{"qk_norm": false, "bias": "none", "init": "trunc", "weight_decay": 0.069, "lr_head": 0.00545, "doc_mask": true}
Each number is 128 + 24 x the weight over its row's rms, rounded and kept within 0 to 255. Layers, rows and columns count from 0. Numbers have three digits each. The size before them is the row's rms in percent of the matrix's.

# up: layer 4 MLP up, 384x96, rms 0.149, rows 267-326, columns 0-47
# down: layer 4 MLP down (transposed), 384x96, rms 0.144, rows 267-326, columns 0-47
up267 101:119103128126118089108125133131096114124107115111113097157106123164083110117134093118097111137123148133121090153135146090140123182132128123125144
down267 107:122127138130068132134105160118122143099129172134115149146157127132113154139142116103160153117149158128125128086105114135136123068094104153089066
up268 115:113186159140144159129170139146131151150113156113102079129176167129107109150126115115104111108094146139131111115115107151149174173095134114116159
down268 118:165090096126122124131120119105138136164102148087120107110134163090196108157124128131127106117150171110140110093123129170145165154134177115153099
up269 105:109126122138143121069151132060123119135116148149108095169100110181104146134156155135129077130100162134107132160120131156150163152119105130093159
down269 095:159161103096114168104122137113142165084122118129114170119174109117104127109141130130106098138143091127138077110156148126108115111135145139176140
up270 095:128115146149128105100105138128143151135117112160069106103112130103153114123153100136132138120174144133141085152129096087123121139098123132099112
down270 089:144128163130125125129128152109124086123113122102141118183126140159178129142099125118122157143131158140116105076116105140121137122097119104120160
up271 092:135136131127148132121147137146138153098185154135120109112121158194127143165127126124099127143125128096170148134162150136194105142120113113126134
down271 093:101078166123156129152108155155115116132133126124185137114163133094160110091130121142174130122132183161101106110107118139116122137115127168126101
up272 089:102150110152189117098124094163108129126118138117125130144125160164108143145095107108138124125100128152109102143088093102101133208134121153131150
down272 088:173156160119113145151139130132111082142153093105134126138142132119160111103131140169148138134118134080133092080138105107134115128116157127138115
up273 090:163104130154062079121142137111131119111139130154131095139134137148133108155123108118120128164145159068097142148147171104149157105089151105080123
down273 085:077123117102142140146106110146124142117133111102131185093143108099145114089151193103100132102098109187131121132107126151095085103131138127121153
up274 097:100107079130137087109123121130094122117123116141119134162121143141216156114156120114138153107171152117142140172190116115114093160124129152103153
down274 099:134111168128084110118110149109124106156119089129127108146147125136160142154130100130136133117151139115130119068099105061084116162157125078136146
up275 099:105156120137139143148176121107122122096105133124127124128116122106147103116125167140127068105079133161148095113101151176138136148133186128166134
down275 102:072109125134124120128078141156145147147114095103096148130121135131090158159125119125153179142126143106106135149119111096113104150089087122080159
up276 102:077134126140143111123124105133116092127100123107099167162136154124151114114166124047132127096132135119135116113117098125136122148137155176117136
down276 110:151130117150079158109099150126141115143123142143089110122174110127089171096155132097147129124146127124162131141124133120126126117119114136125125
up277 107:121173141095113132098107094163168087128106122141113122121116112120132100116134148154162150174141116129125118151127070137099112123104150140118126
down277 108:192095090147115131119122154121124138108120129128143160143112111080148113119144122104146089107157120133115156146096139175133098117150150121120187
up278 097:132091077126108105155091124167118135142146125117148174130096117143103156150165088092136156121131152106139139126131135114140085137101146111117152
down278 100:133125148120146094116097107127149126131138115068115142153128144141121105115141159154160115112079130127129128127123103132135140113106109090119081
up279 106:148090131146136142133136098168094140122122107101162154149097112137127170129110107147116108122152120068144147125162108148111099141124148078120156
down279 110:117147100092121161106142163158115126116113151147071099135088179121107093127127138123159145136121134171125076133165141082159105077124097126101084
up280 097:112084092092159155161136092105131119121119119116126132127146120151182161144108113145106109102140163111138128127113145108080127162144124163113111
down280 092:174131077101098136110135164134144096170080148161117140145108133119121111126103092101133166116137117141128135128128155131147088120140096085171137
up281 097:110120116125099146173114117149171082165122138136155166128132123102113161103148134119140135154131122122056136115087148125163159106104117141110153
down281 091:142139185155156145107178118087095168107145160125123106091096123145117148113140140119133120117109108123183152140133111171118134143153178111143098
up282 103:128141134133110154094130101115148118097105177144160094087138177077108110157121146117112090164139145130164110095112086170189062132101138136147123
down282 098:116133089121129137150143159135163121128152124069092155125128110122095127135135140139127153139158130136129136123146148086104187106126095075116091
up283 098:115123136132130061131130124110093109131158107097132154119117111125113131173134150085106134107107115170169151097149146116154105129123119162110153
down283 093:083134133156141164134113126154148124083141101129126110134131124164110110096103142151127142141152122112109082154125103098129159123113138085103116
up284 105:136173155130129143150121113133137117125132094128133166157102134131128145118171153145116119136130092156087108123107100076104150157109084127134143
down284 102:162106128157093146162111149087146106140165141102105133103108114119082143139094105142177113087112119115135128138108112160144100124142134122127106
up285 100:110129145112152129127125102114132147115133160162139099108134123141138180142158136134139105135078148098124124123143144116150144188127148126111150
down285 107:184119099120148136116153152148128126122141134170135145112150137147115104133116157135113147141157135135080131129137142111069099114155098141133079
up286 108:081077094124158112121165103142137102129137124108158131137103108160114163133133169148109119145171149146123115118126140185105142124112174131118082
down286 114:143142126116106102164141152148095122121095109148147106130179135161118120144187124114097108124131102167122115134149084113114110115147083138126136
up287 101:118100172184147165109125165152109102097133108103073125127144133122111120121163141159155095092140101121120190133119107149126135088121144161116108
down287 094:078157126109131108112129127102095147163152143191165119112099108133132148130111155098144107168068134146131111135138130092091136135158128133121118
up288 102:153117165132123148140127091100097138123150153148180157162152159070113110217120159150150129121141147109158154121118088150136125116114151120130154
down288 104:127125124096130117159162153121130163124121155119088109138127144141088160116132108102151132081154121171118117114160147101161105103141083128120115
up289 089:111178150122159134109102156117153082111135091109125139102097130168122134111139132132097134135101137088134125105120128116111133163150077147122142
down289 087:126157170060128137159119128119077133138154108155144143110116115156108122115119085152145107105110118143133123107158156139110102077131099151111139
up290 096:141112143137146105140127127126134084121179095144139172155138135144132160172115163131103133184157126126124098101149121119133091157102114084106099
down290 093:093142104135091141109122143144149194155120129088090113155081112120107097103098098130131087133122108139115154166092154122169134131127112152132136
up291 092:077108102092094110132130139140115127098129137162122121153122115139121149150147133123107125105129129103167142156131157111126090133111158131103115
down291 091:160159128125136137125139104083120138128144147131145164128132130111157110135124130128140169152106099165096141094108125117153117128146104122128107
up292 087:172142120133131133132120145155130160128109110155113091115150171090085134123123138137144131160180126133141116114129132121121192123100154107108075
down292 098:028135141111109139102148139129128122137151120112144172181130093193143128144132155135138120085129120153115109110075108140112122091110103118136201
up293 109:114131119138166100107137110146107158104182090134144133098116147084130147088114133128133133151145169158123140122150066101112162130187123134117151
down293 116:132133088114128148150118117135142143096156152106136126084100099121155154128129130148144132123127063128122126134073132100097129111134113183112111
up294 094:107120083152139092131105132137122109097107139113118116119116114138161149147128129095129138135153115134137102106144140056124122194127130128123156
down294 102:145132126094106103154145099147152133105129088143118135152174104129121130102136141135160162114158110180126155148128102123131074118128153106158074
up295 100:135130123129125124150149105105123132105141147119136164132101124130138129146103141138160155127067121113117161132170186124113070159076125104135111
down295 101:171128135133122108108094156104082096145107110139181157114123127157124127131150098126119108105167111095099105150115120149119167137135113170141129
up296 102:146129160132149142107122141151170090131119133111169128118158146178122091161180114123158123137112115138114075160135077117136140166147123167131141
down296 099:138125136162118174181125129108144126156115127132081102156083134128139120110091167090112114174111148136130133127140113123112109110118125128139139
up297 100:141104114130127098132131107145100122128139112129138119095130145130139129112128109103141175115176105176146147130127119111051142091127127136110105
down297 097:126131136092148142206127111124137179120157127144100116166122103145168135134145104164139132094094130115175116112116107088126127137101146120127108
up298 099:133122080136113114138104115133102162108141134164145111150139092132144131127113111114107116084115114144128119132142081101136137172168074144099102
down298 111:174134111167159105127123152125161141162130141109177129133138136137092096110129104120103126164100113145103118110099131125141118118129071081104099
up299 103:137132133127158115146147145101116131081131112132145162095118138106090129176131107178114082092110093111123149104118120163135140136118089078147117
down299 098:181148116142139108129114143116101116152093112093164104147127103136146127073109123084133162150174137159126095118141136130136130138124163135123145
up300 096:115164137120099080156155116154105146139132166113162156107125148089129102142101161118148126129125159137109131130169128070129111117119152100098149
down300 099:091136107144121156143134111080145118155164091124067114134143152125092138161149115165104112117089101125123131084098098134116177139121104120094149
up301 101:144114109161132140092126107116133109116121157107103091143099119128099132131113138167089101087133091137157111154109125184131114115102149151114108
down301 094:132168146048106118128123131181131098130116088142109128125168111121134084094115145143134158145150137125140159123142105143139119106173156116119111
up302 094:169117086124176112143130114149085172140126093095139154117110152121118176130112140171094133115148152131158141133159145106126083118157130137136167
down302 102:043143174188157129151121137077139137101114140116121125132115099129145121145111113073153137125086105111130117144119112126134140138104139124123130
up303 101:122159150108125098135137158142127115085109119164135122120093095132130112166177110094172158170141152129130114114141077143088113106119166138116106
down303 094:092107099100131151120135113139101149145130125154127127107139154139101152138100099149104102082106148148114154157087089125142101139140122184114135
up304 098:154148136092136162158164100110123169095101142147150075098132140116100123127134130129091156112133168150115153099126091157162145112100117109154108
down304 098:071160113126124125108115135133129081130133133080098152162138121181141153148131128142125144129137134132121119181108127108083129154135119134093107
up305 103:154119106151125121144162155121156116122117158133095100130106144144138104130092114101106161166118095106139120172148103181137142145133125169116085
down305 098:120184115149120145094129126132137149124127145119125118129139146121143137108159105117139109093110105168112115099112134089108117135118125098172156
up306 094:094150102142087154138117130092106134129121124142175131141084124133122144138131138115157152158126139109093120095111179121110097145101129107136110
down306 091:133164140084129082139142132118128115137134172131131146091108159149140139114150149115120093124144110168134110124164067128126155127117129141106145
up307 106:145101146146155160159113126106088130103162166103146167140162133091148104156108120146125090137148141117114202122119107119137145170106069106133112
down307 105:178134163047136110136162153152133120065152126102167138106125125141163119113130145120095162106124144107143068142130142103162137120145130115121165
up308 104:115132169082180127111133122156159119143130111139133128107146126121108140131091151120084167128104149119116140154146118120105167152171137129163117
down308 102:111138125124140157135159136122160153148111131134150130112113131107102092122131089098106145102093154131138148104173111101130151134139109146129114
up309 100:128125093132151069139107137125098145129149071126138131144143117147128131114119117135117121117160154112136153126134129090067171155089124163195139
down309 101:148120171118151172089104147096156114110115136129103108163143148111136092066110124115132106131155135102120108174097130097130133138138163146108091
up310 095:107131160079151120152123125148112135182130091152124106186112142106123137157114127116097119074161162104139116138159150126137140131176140122125123
down310 090:116159163130129107109110139121109184149141160120135167116150151121124125105101119113119128145062090117089156104133139107104113110114161172116112
up311 105:116117083122139128114134130118127129120101121145172082093095107166129131107125107144125115171161165108151130114133127152100135135126185106070137
down311 114:186106126121147133194132143124144133110107130145092100150134116177108161123119121132132114164121140095181128157155108123175121128116167092169144
up312 096:137108126140152108109119105153133080134082129137131143081075171124118145106114140115121140135138189133129134165107111089130126137130128113119157
down312 086:139087146116157147142133145124123123135130126123179093167182126134166118119139112123150111158078138115096113156114133129144141121140169096145159
up313 099:145117153135134124138093108155055121147096130108133143144117121112137118135154145147165108102158101156128108105158095104105122140094118138121113
down313 095:144136124102122133174140142111168116113111109121080106135147116130123083121143143128118135131148158125155126143108131117173144124113174146150146
up314 102:129114132144108128082156129132135100148134146156162159130108111136160152112124128123135102119164134125102120137155160096169112074106130132118104
down314 097:139138156095133131128146155103102154114106104100086112104104133125091139123151146127099145151131128097161180115129113144094145181104166112142123
up315 100:080121116132120130164110127111103118128124116140098144149131128155096181150131115150130135101146174125136108102120101132100133167114157131096138
down315 104:135104142134147118128133083149084146160100113131116104153151171098126169111126158103137161167129089127129165119141145075168123106101131132162151
up316 101:143132128132120147139139128105140150145127127136109166159108121100117109171163131156150127087112127134139115138119109155144118173129096145112131
down316 093:153128130104125112117120110115106083130140114163137129125126097145107156080110105142111095141142141141116127128150154127133158057152111113123150
up317 106:127145138108144129168157134079144120115118107146149144110135143132153095114116160122076119136141150105065107096158133127093194087096122138129121
down317 095:116107138104123095165110117169137119175155152128179103105096151149121144120120141110093118119114110148123172124097165129137154123097136164122118
up318 098:135124119136150165151164103133159136086134142138127092120105134129089116155118127102152140109137106137143147136122163161063120118129178136170095
down318 101:124134131103116103121107148119113116163087133134123157117157113147146131140151133144131121129187128132079101122110125130141169191108094100082166
up319 093:150115130140161152095164117156056102151154073134146148129120116136164144140128156120128141116156158098153130120129153127140094122129124103100140
down319 087:106150115121097100137080114109135126147152128118100161145125159125112157127117113128146128135098065092134161169146134113110135144104168132141123
up320 094:158135120125100130113113111146145087094122121084114099117121141157149118120120109154082114092167137116183107102140129096151135131144112112118111
down320 096:120112101129152127124135134106184118110101153153108114125164094128161129147123135135178151083087098144172140117135144162133102163142084106115116
up321 109:164136104138152126110141060128137104135117127112149086108119100157135120133142149160121124130118154074187129110155118145133122154204137133147139
down321 109:106137151133156114156129107105108139118193130149132131150130085121117147104109105133118131115114113132116126104102122129151102139123121132107141
up322 104:088081124154119144142146152156103092107168092114155130136137118129071128108149160158100108088131172111158151132147102125125099104105138145116123
down322 092:194187158086097136145103101101127169143094127112098140120130153149141103098157112111135140150108095145092102083135145112118156135137144143160132
up323 098:109130107109124186115147143150120134117147097128149125134088126139091189121136136111149125132111115116098130140125155132139124132079116143111098
down323 090:161124138155123102131113129117110113106078168112080137109133131095123086120145137147108148105126094135140125136107155192110123096186121158153144
up324 104:165117130188144132135122155128104141104109151091104139129114119114145092151115114131108066154124120122117134110096107158120139136103099107175113
down324 106:187150153097097114138170128095105087118107123142125129148152096112118147078129135099167149101148104168144081120139133115106149081112148173129133
up325 101:160135123122091130142166108128154103151107119121101109140150191122118151124158168151098090100122177142140109142098113132168156135129139122100093
down325 098:141119163137165152104104150135084127125134130123165136123141129127122124101126118104110143119113044118159110144133134166080061110117115084142187
up326 106:111112135123113133134098106113129109139101125102106174110151137118140082133158086121109140135130140151170146131112116129110143187173138107091136
down326 117:207173121116097122126076158088122144094113114102146141116126148101123169130116180110139100111140074140128139151158169111113189113149115129145104